config.toml
n_layer = 14
d_model = 128
n_head = 4
n_kv_head = 1
head_dim = 32
d_mlp = 512
vocab_size = 3913
activation = "gelu"
norm = "rmsnorm"
norm_place = "pre"
norm_eps = 1e-05
positions = "learned"
qk_norm = false
attn_scale = 0.177
bias = "none"
tie_embeddings = true
parallel_block = false
init = "normal"
init_std_qkv = 0.0196
init_std_o = 0.00371
init_std_up = 0.0196
init_std_down = 0.00371
optimizer = "muon_variant"
lr = 0.00571
weight_decay = 0.039
lr_head = 0.0078
grad_clip = 0.5
warmup_steps = 200
schedule = "wsd"
decay_fraction = 0.928
decay_shape = "linear"
final_lr_fraction = 0.0
batch_tokens = 16384
seq_len = 512
doc_mask = true
train_tokens = 136500000
steps = 8332
dataset = "wikipedia_en"
Each number is 200 + 40 x the weight over its row's rms, rounded and kept within 0 to 999. Layers, rows and columns count from 0. The size before them is the row's rms in percent of the matrix's.

# layer 5 MLP up, 512x128, rms 0.106, rows 47-72, columns 0-63
003,175,223,188,195,169,248,179,232,208,235,168,169,270,138,160,211,194,146,186,241,213,216,238,205,172,268,237,207,291,221,246,209,208,300,197,198,164,202,187,177,160,222,203,207,201,129,150,236,201,221,204,137,205,164,150,184,200,181,192,180,191,242,223,230
104,174,189,198,250,211,246,198,183,251,220,127,226,103,249,226,242,239,213,235,232,188,80,193,157,154,247,229,193,205,169,220,219,184,201,178,226,214,223,137,214,176,228,204,250,191,202,190,145,201,253,180,270,278,266,221,175,189,132,201,202,217,110,224,300
109,169,193,188,179,224,170,188,196,214,135,198,237,161,274,189,203,211,173,251,174,177,198,139,134,118,95,235,247,153,171,257,204,245,190,231,160,269,174,211,238,179,208,206,231,208,133,300,182,160,209,178,158,195,133,223,220,225,173,195,222,219,141,216,272
089,171,245,172,243,231,214,277,134,185,180,244,238,253,189,172,159,183,122,176,145,222,226,244,113,244,223,212,222,228,215,127,206,228,225,190,211,172,203,204,214,234,277,173,152,183,192,204,222,125,154,249,203,225,187,238,239,181,219,157,185,235,182,189,216
107,220,157,197,189,195,248,217,186,215,213,137,217,230,231,209,244,199,199,236,242,149,158,239,274,159,196,163,227,271,246,162,189,222,168,149,219,246,217,229,180,168,220,221,274,176,171,221,125,245,112,160,187,191,131,209,135,187,145,186,173,199,281,193,222
108,196,253,244,176,279,167,222,211,192,160,174,180,203,180,230,209,243,241,170,171,222,194,263,183,236,188,213,170,124,213,240,183,242,155,138,134,147,328,217,240,154,250,168,152,217,244,233,234,236,233,180,157,196,274,274,222,246,178,246,221,197,216,173,193
103,226,214,172,192,251,232,131,168,204,133,99,175,134,179,198,128,195,235,146,183,191,139,242,250,142,176,308,155,191,287,234,237,194,186,230,237,181,124,141,194,148,264,206,201,246,230,194,210,219,216,223,231,290,177,235,212,208,188,204,240,229,122,221,182
109,153,202,242,227,211,211,261,137,253,244,185,180,184,174,167,240,165,254,240,179,169,141,180,151,130,216,193,183,146,163,204,270,286,218,225,142,234,194,234,229,129,188,192,267,194,202,205,185,155,265,224,227,219,173,255,232,196,176,154,193,212,122,183,308
108,244,192,264,105,201,223,183,203,184,212,242,195,206,160,143,199,206,179,195,246,218,178,221,142,207,184,272,122,105,219,235,243,139,266,230,209,194,234,287,135,273,96,234,202,196,203,219,191,280,155,176,229,194,162,148,236,176,225,151,212,251,191,228,182
107,220,250,230,241,159,247,272,159,196,125,273,221,259,185,221,278,246,218,177,237,160,200,199,289,197,207,188,225,154,155,141,256,209,193,202,188,159,243,203,170,188,199,244,216,168,156,246,254,221,152,156,253,187,163,193,225,232,260,254,197,206,189,211,201
106,184,231,317,252,180,250,219,177,164,193,153,187,227,139,229,268,156,147,221,119,163,245,205,216,203,133,222,236,163,197,134,217,181,184,157,230,198,154,222,227,241,189,222,306,251,201,139,174,254,184,198,229,195,164,200,240,138,189,276,200,175,180,190,190
099,144,173,189,185,220,150,266,134,151,171,172,293,222,131,225,222,200,189,188,124,165,180,191,148,184,213,175,216,212,220,218,167,251,159,240,221,149,191,148,260,117,177,153,150,248,211,228,175,210,193,240,235,183,260,167,225,262,245,178,243,176,229,241,207
113,153,166,204,248,239,234,293,147,223,149,250,167,259,245,216,189,186,244,207,196,204,176,236,247,199,224,166,219,218,220,159,196,168,236,202,154,187,216,180,203,210,220,181,142,187,185,255,201,170,175,185,173,206,173,175,271,231,185,189,275,256,144,235,203
111,197,211,205,146,206,178,165,252,179,144,209,142,158,194,191,176,201,235,253,210,176,225,140,293,200,163,226,246,165,163,231,220,231,209,239,129,215,137,200,238,269,221,215,257,217,259,218,289,196,159,212,168,228,124,250,250,159,215,183,139,207,168,113,193
112,172,209,249,213,193,204,223,219,206,243,190,204,161,247,198,182,200,190,227,192,125,170,162,163,257,223,129,189,268,174,188,191,275,125,221,134,202,78,181,287,200,222,267,263,206,147,208,216,136,227,158,180,223,172,232,281,174,184,141,191,232,184,197,207
105,280,221,258,106,181,189,150,157,221,183,207,181,199,249,224,176,240,228,157,187,175,252,229,220,191,149,215,208,135,172,162,166,211,258,204,169,233,209,267,221,197,174,157,168,204,155,217,214,193,224,182,279,246,199,190,197,197,176,142,168,268,240,258,207
151,201,225,222,122,208,135,173,221,89,120,81,187,223,187,214,200,161,240,119,266,157,190,147,178,188,249,287,167,206,206,218,261,168,213,238,188,210,223,152,211,189,212,118,210,240,226,177,219,246,133,161,226,268,184,180,130,217,236,230,197,208,170,199,173
109,179,202,188,242,228,277,183,190,217,206,103,198,168,234,186,203,232,178,130,271,177,174,160,189,201,225,291,153,168,158,229,149,228,118,188,193,164,277,183,191,195,172,229,203,205,169,205,217,179,129,152,226,183,197,256,239,237,177,231,181,158,231,245,172
106,144,143,214,242,294,218,163,207,179,170,206,191,251,233,148,184,175,242,217,146,224,226,229,189,186,261,200,183,156,190,212,185,300,195,198,237,203,240,245,208,294,246,186,193,195,153,221,167,215,138,179,256,198,252,183,283,222,158,216,209,162,159,206,255
117,161,126,230,262,220,167,205,284,220,241,220,200,195,253,233,178,186,222,235,210,203,185,143,256,189,202,171,208,237,136,220,215,146,234,201,174,239,200,172,160,225,140,226,153,165,200,231,228,162,297,213,172,140,194,259,192,132,217,243,217,272,190,161,167
121,173,227,232,173,172,176,204,178,207,233,223,209,201,209,143,162,228,220,230,235,214,159,224,208,168,184,231,233,241,282,284,247,201,158,211,196,195,192,173,228,240,170,131,202,183,121,208,190,206,208,130,293,190,198,230,206,209,153,262,167,91,168,213,233
110,201,209,166,167,145,185,207,255,195,269,164,191,190,233,114,290,263,211,172,229,200,225,162,257,199,167,224,114,214,202,234,203,154,258,226,173,225,128,193,179,213,225,208,164,190,254,205,203,305,199,208,158,152,208,206,125,196,187,235,147,233,200,213,230
101,177,204,172,254,197,177,240,201,238,224,220,194,212,179,277,235,120,177,217,215,189,191,240,179,160,211,232,179,171,219,181,211,161,204,111,212,165,214,182,158,165,178,255,236,279,218,151,188,244,253,134,244,166,221,207,151,183,199,230,261,151,185,167,247
096,254,161,160,198,214,198,262,181,147,185,206,252,261,246,277,209,188,253,160,287,224,267,189,204,154,280,257,183,216,253,203,178,147,190,201,177,196,204,117,179,177,267,190,160,158,107,241,247,172,193,197,187,235,267,200,163,221,218,242,270,241,242,148,169
104,171,189,283,241,222,219,228,192,250,185,152,191,122,202,148,137,243,223,323,213,270,209,188,220,195,180,170,204,221,178,251,193,252,166,241,201,190,155,186,191,184,268,229,264,154,179,272,224,212,168,222,164,138,180,183,215,206,162,162,232,225,203,300,207
108,221,159,216,235,270,182,235,167,189,265,261,169,247,181,131,265,163,219,280,204,200,161,259,121,227,235,209,189,188,223,184,218,206,204,189,197,290,171,231,149,125,210,215,146,225,179,203,225,260,179,162,199,243,180,193,216,230,192,202,168,199,104,201,177
# layer 5 MLP down (transposed), 512x128, rms 0.0237, rows 47-71, columns 0-63
002,191,224,210,229,203,245,185,219,145,255,263,215,149,257,119,209,239,264,134,229,287,270,193,215,171,155,251,140,209,270,224,207,173,218,185,187,195,290,229,178,153,148,292,226,223,187,254,206,150,114,185,251,165,206,207,233,193,184,196,167,252,192,265,214
109,135,197,182,206,195,226,155,210,279,225,324,167,205,136,235,107,214,241,203,206,210,317,214,237,181,139,153,229,263,240,187,174,262,185,174,210,161,258,210,282,165,181,201,194,266,168,177,185,204,182,197,226,214,183,195,238,170,221,250,193,142,185,139,240
111,221,168,219,141,198,220,224,205,181,206,113,181,143,205,288,168,232,177,210,99,186,242,145,264,214,196,146,205,199,185,144,200,223,198,188,187,207,140,234,239,243,198,226,324,166,218,206,223,134,176,195,137,202,210,183,240,205,222,207,168,218,234,204,206
097,165,219,215,200,135,262,222,201,213,197,210,186,129,208,165,189,216,216,233,245,164,248,195,264,140,211,255,205,189,228,222,146,249,169,254,248,276,200,225,227,180,184,180,190,214,212,229,181,191,173,179,153,197,189,241,209,207,260,150,115,212,243,181,197
103,262,196,177,170,236,198,152,256,223,234,280,255,258,173,237,157,267,190,111,182,200,185,263,198,216,160,212,118,215,233,214,146,179,181,168,202,271,210,228,114,228,192,193,165,247,173,170,224,253,222,208,128,205,137,166,242,239,169,180,200,255,95,195,232
104,219,216,191,252,121,158,175,115,276,179,199,225,229,215,147,182,208,173,204,150,181,199,185,206,199,191,246,188,256,188,201,263,178,230,194,200,160,217,201,259,192,254,181,251,195,211,228,205,227,203,194,173,240,206,73,213,160,269,205,234,229,228,172,216
105,173,239,151,216,185,177,181,190,251,196,208,213,246,255,223,255,122,234,138,230,212,221,210,170,182,174,166,267,187,150,180,176,278,130,241,188,211,240,207,155,185,289,175,201,250,148,186,180,167,120,128,214,231,236,129,178,206,215,231,206,226,275,184,243
116,193,157,222,205,204,178,104,201,179,227,164,220,213,237,231,218,122,244,247,205,167,143,179,176,204,167,91,310,257,210,176,180,262,230,162,212,255,157,149,240,222,209,194,240,165,244,182,211,192,205,209,166,194,246,220,294,124,176,171,178,189,175,197,236
102,214,149,180,178,144,221,185,237,194,180,174,242,210,191,208,230,230,256,231,245,122,271,176,231,194,252,206,207,298,186,184,248,211,213,222,193,275,186,196,136,171,236,224,206,234,237,247,204,136,138,243,118,159,260,205,208,207,189,196,205,224,328,184,163
097,173,104,267,184,145,214,143,183,222,274,142,216,171,189,203,151,139,168,191,159,182,161,237,195,262,184,180,238,220,261,195,84,202,255,104,180,221,134,191,157,206,220,188,211,180,218,238,142,153,202,210,137,229,200,217,114,201,109,162,201,228,204,214,259
116,237,168,173,209,180,147,154,255,237,168,229,160,154,235,128,155,221,183,143,191,180,105,236,208,209,205,158,182,137,294,217,259,219,213,210,185,244,211,125,241,148,218,223,238,186,253,182,187,257,164,181,197,138,168,229,184,160,212,207,208,215,246,199,300
103,290,254,266,183,182,197,217,162,206,137,212,138,180,220,169,179,203,192,201,188,295,165,190,163,188,185,196,200,252,251,119,247,123,183,177,166,215,188,183,251,186,132,94,226,206,170,214,188,315,170,218,150,207,226,157,187,174,153,160,189,192,236,236,189
113,237,249,151,137,165,198,234,133,229,138,171,215,139,171,122,230,184,189,157,158,146,235,211,297,246,103,194,197,199,208,214,122,226,146,188,235,175,198,155,140,214,175,197,202,177,248,220,179,184,204,220,257,195,189,199,206,292,210,228,223,205,197,204,231
109,235,196,182,311,229,142,164,179,246,260,187,181,215,228,259,261,202,193,141,161,216,108,216,145,208,174,224,133,156,166,193,275,169,114,103,177,188,217,221,219,187,233,173,194,250,238,154,168,174,259,217,276,213,231,202,152,169,156,157,214,197,192,212,225
105,226,172,231,191,216,153,134,201,219,197,182,137,203,156,205,158,274,160,154,255,218,171,209,143,175,179,172,228,96,183,154,173,219,190,192,189,203,224,271,188,186,229,181,207,230,248,145,155,194,187,217,220,219,216,291,154,95,201,191,202,238,172,149,237
109,138,165,207,208,245,297,194,247,206,226,158,212,184,300,209,184,235,207,256,213,130,229,242,200,187,158,190,231,169,225,214,200,188,241,145,182,201,174,193,280,219,211,225,239,218,221,231,208,291,235,170,208,190,129,170,217,272,180,177,253,192,224,259,183
142,220,266,139,217,223,177,213,194,206,204,92,189,210,180,201,191,75,245,149,250,122,124,184,164,171,232,226,226,214,180,207,204,166,162,190,239,222,248,177,216,182,200,130,249,146,207,246,243,205,231,210,184,269,173,276,168,162,198,169,147,213,283,173,225
102,199,150,192,213,223,233,236,173,277,146,228,184,185,158,257,155,237,230,207,222,243,228,191,208,191,205,186,206,159,236,233,225,176,239,255,180,285,231,208,211,165,140,156,191,220,201,198,122,305,287,228,167,202,181,207,262,142,219,229,234,236,267,166,254
104,252,181,227,213,207,215,201,192,240,153,156,215,121,218,241,196,230,178,199,156,116,172,150,190,196,214,297,141,175,264,303,183,172,173,234,142,202,185,217,195,188,222,261,196,224,211,280,219,174,198,128,124,155,206,144,238,266,252,187,228,148,206,234,127
126,257,245,153,172,183,205,124,192,252,121,221,178,178,171,187,156,216,266,153,183,234,222,200,230,192,203,157,162,134,176,177,282,242,203,140,167,256,243,235,223,209,190,165,173,198,162,256,200,245,234,164,204,289,216,194,248,207,170,276,251,155,185,203,276
131,231,173,235,239,189,151,177,212,280,335,268,209,204,167,193,182,260,166,184,199,219,186,287,261,174,237,181,169,201,176,165,212,127,232,207,194,217,219,200,186,220,170,225,210,192,235,178,164,187,242,172,217,197,164,183,191,135,178,185,225,293,150,149,202
103,251,178,139,181,129,187,213,167,279,292,219,203,186,147,218,198,197,192,167,161,218,177,244,200,168,216,274,227,141,185,149,277,207,144,189,180,211,228,203,171,161,194,215,186,256,193,221,248,140,192,202,169,238,186,216,209,161,229,168,165,197,213,213,278
109,183,158,205,241,219,209,113,145,252,208,209,154,224,254,151,189,280,268,215,188,169,171,215,168,226,210,200,190,196,248,167,168,179,134,231,147,158,181,171,152,213,216,137,178,136,180,114,200,267,198,216,161,137,219,223,127,247,136,244,237,221,242,122,184
099,195,131,201,130,240,198,177,205,214,304,224,177,172,138,194,181,159,206,180,195,90,155,238,258,177,183,95,189,282,239,150,247,166,226,178,111,172,228,212,238,275,182,205,166,236,254,157,145,172,175,201,171,199,211,221,257,210,149,158,194,178,184,234,234
092,203,175,154,229,177,200,178,230,210,147,163,229,232,236,244,223,172,159,178,241,211,234,189,134,249,167,176,215,158,183,57,204,163,223,147,140,197,240,211,141,208,168,237,199,208,236,159,202,114,256,189,287,267,232,194,236,241,232,189,232,132,245,172,218